From a checkpoint of a small transformer trained on Wikipedia: tied embeddings.
Each number is 200 + 30 x the weight over its row's rms, rounded and kept within 0 to 999. Layers, rows and columns count from 0. The size before them is the row's rms in percent of the matrix's.

# layer 6 MLP down (transposed), 960x192, rms 0.06, rows 442-467, columns 128-191
081,222,194,183,238,195,189,213,206,182,183,182,229,216,191,214,200,207,212,195,201,240,194,184,156,253,213,226,159,105,174,209,235,169,227,185,258,219,237,182,172,258,152,203,154,260,215,175,250,174,240,215,218,184,183,230,198,203,232,200,210,211,238,215,239
100,272,208,173,206,170,248,212,166,192,172,227,132,226,158,180,222,185,141,174,192,186,196,206,202,179,168,225,202,198,171,241,220,216,234,199,193,150,193,224,283,215,210,230,213,222,210,210,174,146,254,191,191,196,177,156,174,149,182,236,195,205,137,201,199
103,205,163,190,228,206,231,219,185,217,194,178,187,191,176,227,168,215,177,247,205,197,243,164,180,221,193,209,189,216,227,207,192,207,209,161,266,237,198,204,207,191,195,196,276,188,197,231,197,187,197,220,202,238,171,142,194,210,205,255,226,182,235,255,233
103,218,199,178,209,226,219,290,202,186,173,190,182,297,194,204,202,207,257,184,243,184,175,202,251,249,238,219,187,225,223,170,208,202,220,213,215,160,213,167,209,198,189,237,212,170,199,142,197,220,132,168,214,112,196,165,179,215,205,188,179,211,235,197,219
103,271,220,221,239,229,181,141,208,151,243,175,207,243,198,203,199,203,194,190,166,183,175,228,177,186,237,170,205,160,162,231,217,224,213,217,203,191,186,168,215,165,238,196,233,162,239,237,185,225,204,211,184,218,242,152,166,231,234,255,181,183,211,165,175
093,218,229,251,226,243,237,234,203,189,207,204,214,166,228,209,158,192,258,174,171,186,195,204,223,231,196,200,189,201,198,278,195,218,224,193,234,214,165,241,228,218,216,186,188,190,243,222,194,216,180,181,243,194,169,158,112,177,166,134,183,126,196,190,238
102,155,191,168,246,194,189,179,220,172,246,204,207,232,182,154,218,204,173,172,219,183,171,224,228,168,215,227,213,202,208,209,205,179,209,135,238,205,155,232,179,231,212,199,232,162,200,249,197,227,163,199,207,154,185,192,164,215,236,209,195,146,187,207,201
103,225,186,196,196,252,198,210,198,187,202,222,233,215,209,226,208,252,216,227,195,193,242,187,237,232,206,222,164,180,215,142,133,111,239,210,178,200,189,206,177,178,234,172,203,255,201,177,221,171,226,195,257,189,211,113,209,185,214,172,243,216,191,208,219
103,219,190,188,213,175,189,217,208,231,214,204,238,140,175,202,183,225,211,246,213,156,186,172,164,203,195,155,201,221,153,177,247,173,190,182,226,184,221,201,203,288,167,180,178,189,160,211,212,220,184,219,195,221,141,244,162,154,177,178,192,148,173,142,196
082,222,173,233,221,246,171,218,152,211,202,156,237,174,199,202,191,178,178,245,199,230,189,230,187,224,222,196,195,188,168,212,113,215,200,156,221,183,238,224,185,213,184,210,214,183,244,231,178,222,132,220,149,166,184,230,214,201,195,236,213,138,227,205,243
109,196,198,277,216,176,201,227,236,203,203,201,168,155,209,240,205,204,226,180,228,212,237,200,219,183,110,210,227,238,196,165,239,207,198,263,226,203,219,168,205,195,194,195,187,210,197,163,195,216,169,172,208,205,183,146,213,141,177,177,241,182,255,198,204
113,202,163,206,192,212,169,183,182,274,201,162,214,239,206,208,230,194,170,208,170,244,211,254,200,250,240,146,212,227,149,204,192,158,210,206,163,204,217,226,207,208,212,150,203,222,243,186,215,154,205,218,178,177,173,245,201,220,218,162,191,200,183,237,146
095,174,312,199,172,172,176,229,120,161,184,175,236,118,226,220,208,168,186,212,209,169,182,199,250,201,199,207,170,193,141,207,201,218,199,221,180,220,215,179,227,209,205,192,205,243,190,235,229,154,174,206,176,192,169,157,224,171,210,247,212,209,225,181,217
113,214,212,200,205,197,188,154,171,269,187,244,166,180,173,232,263,199,244,216,198,243,138,224,227,202,192,216,191,151,241,215,239,196,226,152,250,163,167,213,174,232,216,175,197,151,181,163,214,231,225,212,162,173,229,192,192,238,193,164,173,198,192,189,245
085,176,215,241,167,193,198,209,222,186,251,174,188,204,221,255,184,170,238,197,206,230,167,211,173,222,185,207,213,197,172,160,191,195,228,199,196,205,244,187,243,160,258,237,239,212,217,169,162,211,259,142,236,197,172,201,174,194,181,189,216,203,225,150,190
070,172,240,238,238,257,170,236,187,199,221,217,174,203,175,190,203,181,211,196,197,148,199,187,196,257,174,185,216,199,228,148,243,196,237,221,174,232,209,180,211,239,164,218,250,232,168,199,189,199,203,237,224,146,219,205,198,219,203,216,169,169,208,200,244
106,138,199,211,201,220,204,234,172,259,182,179,190,210,208,216,152,226,182,224,178,245,198,206,215,240,220,204,151,197,169,188,205,227,195,183,224,210,215,184,246,183,198,221,206,233,154,239,164,272,256,157,216,143,196,187,190,192,185,169,196,168,224,208,203
084,215,216,218,195,253,218,194,185,212,186,156,174,234,175,193,199,138,179,208,194,187,235,214,189,180,187,178,210,185,211,179,260,144,180,185,253,258,198,302,233,107,216,169,217,201,249,171,211,178,221,227,262,261,209,223,181,211,213,225,133,216,221,194,184
118,207,172,160,203,178,197,142,153,226,217,157,198,248,206,225,161,212,259,227,206,156,196,243,250,214,201,163,183,212,196,145,205,195,194,188,271,160,235,195,183,175,163,186,154,212,208,234,234,158,160,176,176,207,262,159,191,173,193,195,185,176,219,200,211
089,228,200,180,178,175,207,195,218,212,189,142,213,154,242,212,211,160,182,234,185,214,196,191,165,214,215,155,202,190,195,220,164,219,205,186,207,216,215,230,213,208,227,226,223,164,215,222,191,219,195,168,275,165,208,180,181,193,189,243,152,151,220,231,188
124,244,154,215,228,210,138,226,202,187,210,181,186,173,243,197,198,205,203,229,183,179,241,176,211,209,167,212,189,233,174,186,222,151,155,243,239,200,177,200,219,219,164,211,212,242,223,194,191,169,222,287,228,245,245,210,153,199,251,201,184,174,215,205,172
090,194,246,163,205,162,195,188,202,299,234,184,184,130,224,202,243,213,208,198,259,208,220,210,193,205,179,187,207,204,195,159,207,183,174,203,239,212,187,212,171,209,197,171,179,209,194,173,214,202,175,203,181,232,190,209,192,200,195,178,145,193,198,201,189
099,216,171,229,197,215,194,176,221,222,151,231,155,190,214,164,200,246,220,199,128,184,181,162,199,176,188,185,190,200,170,236,213,201,243,226,199,164,200,204,180,257,219,174,178,197,136,195,207,173,218,151,185,220,188,187,211,181,207,218,193,214,203,201,221
125,227,140,221,247,198,176,245,222,183,192,166,168,162,218,218,179,180,226,169,235,163,216,183,210,197,215,225,159,176,186,161,215,220,194,220,218,179,257,168,235,252,186,206,157,229,186,218,221,160,195,206,210,256,234,153,193,138,197,217,218,165,180,225,189
084,213,165,212,146,213,206,212,170,209,238,202,192,203,229,215,219,173,197,218,197,235,184,200,212,193,174,197,179,188,186,187,188,237,154,198,180,177,151,264,273,153,213,214,194,178,264,179,220,116,215,218,187,157,200,190,166,170,168,235,185,184,239,218,186
116,252,189,203,224,205,227,243,200,209,155,211,192,229,247,194,203,202,138,151,167,159,210,201,265,220,162,186,242,164,255,238,223,211,182,163,218,162,212,202,209,188,243,187,203,197,216,202,215,186,236,161,199,220,199,182,188,191,227,239,179,229,200,137,163
# layer 6 MLP up, 960x192, rms 0.128, rows 443-467, columns 128-191
088,188,210,193,162,213,228,156,195,162,144,177,146,207,185,169,253,147,232,202,176,225,225,213,199,188,236,206,205,225,267,180,178,171,198,182,187,212,186,183,191,274,199,135,218,222,219,215,212,174,160,196,179,204,157,223,215,193,155,178,242,244,172,198,204
105,263,225,235,197,176,208,216,182,191,162,186,204,256,208,168,198,215,174,141,165,207,164,204,211,252,248,242,191,107,158,234,188,172,213,195,153,237,207,172,195,227,167,233,241,128,228,184,164,188,241,157,207,176,160,237,182,225,212,249,162,178,173,206,179
099,200,179,218,146,147,250,243,195,192,208,229,167,202,196,162,183,208,187,172,188,205,205,222,150,214,169,131,254,135,163,168,189,181,223,223,223,253,180,214,206,194,173,212,204,193,180,199,234,173,275,252,155,171,140,181,201,159,193,162,214,172,186,222,191
104,196,266,198,137,202,212,219,179,169,161,219,175,196,234,229,128,159,197,128,215,213,162,225,190,212,163,240,178,259,207,167,148,208,199,198,163,219,207,143,189,203,234,164,208,203,170,193,184,214,223,201,192,151,219,238,196,197,183,204,248,189,218,220,243
095,189,195,196,166,269,190,186,197,207,238,235,200,219,164,204,204,211,187,212,212,237,238,215,194,218,185,174,180,147,200,158,207,242,180,143,230,214,235,192,171,219,184,219,145,212,215,194,212,208,222,178,129,202,164,214,193,189,238,214,186,151,210,212,193
096,278,230,192,206,172,168,206,203,136,233,233,200,199,200,219,189,171,201,153,209,176,152,209,193,173,215,244,201,235,189,247,173,220,156,189,192,262,212,199,174,245,196,195,162,186,205,189,149,134,133,269,188,175,222,199,184,256,185,223,195,208,170,231,193
112,208,215,193,182,180,161,175,226,212,175,172,176,202,184,182,216,217,198,213,177,205,184,199,228,201,253,261,143,232,224,250,140,212,228,264,197,188,227,255,211,218,230,167,190,183,162,208,232,172,152,206,208,216,180,178,183,160,190,171,176,213,241,232,246
094,175,186,210,255,203,183,190,183,229,203,235,285,191,194,222,194,226,230,182,249,249,164,216,195,207,175,139,228,215,199,181,216,205,137,198,209,233,206,278,168,194,223,226,209,206,201,228,245,171,187,211,184,207,212,136,133,181,239,189,215,140,208,162,214
083,220,161,243,194,173,245,228,214,211,224,195,225,194,215,192,214,199,215,170,194,222,199,188,224,164,153,204,180,181,166,181,177,208,184,158,225,192,85,189,213,161,191,163,135,218,198,177,177,168,144,239,180,231,162,246,201,184,224,217,168,206,299,222,193
100,193,165,222,191,196,260,223,166,156,216,190,263,181,179,185,170,167,221,165,216,178,210,168,155,208,180,126,221,183,230,279,191,230,226,206,203,223,196,228,209,231,170,212,186,194,168,156,261,190,146,163,199,244,184,245,190,245,199,191,216,209,203,181,159
106,173,224,176,223,190,195,172,282,206,209,191,213,210,222,161,178,216,171,159,218,198,208,255,209,213,167,228,199,216,253,165,114,175,214,202,141,221,211,198,245,179,229,202,187,164,194,191,161,166,198,251,211,218,170,200,211,203,245,205,217,178,173,208,204
089,165,220,208,178,199,217,253,185,181,188,210,218,242,263,184,197,250,204,171,201,184,235,189,150,243,161,193,275,217,213,259,179,206,239,172,140,178,219,175,217,240,195,196,237,169,195,177,194,216,217,208,183,190,191,280,218,182,211,248,218,211,225,212,199
115,128,195,189,204,209,252,193,239,199,208,158,216,218,217,160,221,234,179,178,175,230,172,165,225,209,115,208,217,209,212,222,216,195,207,212,203,213,222,207,163,137,220,185,178,199,187,222,256,187,206,222,191,172,151,199,179,172,196,187,140,266,225,172,165
089,224,171,163,226,179,219,203,190,172,176,236,212,222,154,210,211,192,186,230,234,183,151,215,205,199,186,154,193,194,175,184,164,189,217,167,235,209,197,157,157,221,156,167,177,177,174,198,151,234,253,137,204,230,159,210,218,209,184,260,174,135,180,265,221
075,198,195,181,175,238,245,191,228,199,181,232,191,244,204,234,196,183,238,208,198,203,171,210,168,226,212,204,154,189,185,205,199,148,169,232,204,156,192,179,187,265,162,193,167,202,225,207,229,174,225,165,158,230,179,184,205,153,216,228,202,244,213,165,140
100,158,196,158,199,194,209,221,271,217,167,158,242,146,242,200,213,205,214,196,196,217,211,191,174,177,256,175,219,160,216,203,180,198,194,170,231,199,205,197,167,232,216,155,185,190,187,235,173,237,176,255,278,241,248,161,213,214,221,219,264,167,205,175,106
091,157,203,216,185,190,190,207,264,221,249,215,170,227,243,156,214,221,249,236,219,212,239,179,116,194,220,190,183,167,168,142,180,243,224,222,160,150,153,236,202,212,137,186,266,163,221,180,207,174,162,189,188,227,178,192,171,201,239,243,169,177,225,176,196
108,211,232,172,148,198,179,236,189,196,183,187,189,157,160,196,154,225,183,188,182,159,167,247,190,262,234,205,193,203,185,208,156,224,203,193,220,209,232,205,126,242,257,175,157,166,171,199,208,206,202,216,195,185,239,215,191,208,229,147,159,177,236,242,227
085,234,164,186,204,261,214,157,196,158,219,188,188,199,245,175,185,254,172,207,206,162,146,224,250,218,209,213,199,242,194,225,197,205,182,195,226,171,210,164,188,207,209,183,165,209,158,187,187,183,238,187,242,224,241,214,217,192,169,188,211,188,191,210,230
113,209,190,236,187,191,170,201,193,198,186,265,196,258,197,199,228,215,249,153,224,187,196,196,218,262,221,186,179,224,145,192,182,220,157,213,275,186,194,183,203,205,202,193,185,177,214,189,256,187,231,170,216,176,179,161,196,137,188,249,193,223,135,164,169
097,218,165,202,274,219,186,196,247,215,109,195,173,222,193,221,187,214,192,164,218,204,208,203,198,220,168,174,167,250,176,181,243,196,142,227,239,185,171,195,215,251,198,195,239,159,235,218,157,212,162,222,200,216,149,190,186,264,192,208,182,198,145,242,207
095,153,187,159,216,211,162,232,132,238,222,191,177,199,221,241,182,212,180,183,218,180,183,168,164,236,185,199,156,181,253,194,206,193,227,187,181,213,268,261,200,168,213,197,161,164,245,155,172,263,212,184,269,169,251,184,198,214,194,185,216,178,199,196,209
122,181,195,135,207,184,199,173,179,191,166,191,221,227,187,211,160,229,175,181,169,219,231,252,145,179,221,158,236,184,180,176,157,264,236,251,224,226,203,198,193,172,206,193,272,196,273,193,197,216,202,216,194,144,170,154,194,209,222,190,213,228,158,208,176
089,194,183,200,192,207,238,189,214,202,214,193,187,243,154,234,199,241,213,187,162,237,205,182,261,205,258,179,218,229,209,213,191,163,189,189,255,228,205,137,163,196,183,226,200,203,171,235,169,169,223,212,160,120,184,227,248,203,177,211,226,194,194,235,176
111,207,138,160,178,171,158,207,167,185,211,163,229,200,187,241,199,179,210,188,218,187,183,225,200,229,243,224,224,200,144,259,166,200,145,197,236,198,185,213,149,240,183,149,204,203,233,211,212,212,272,219,221,225,169,228,196,180,255,218,213,201,159,195,195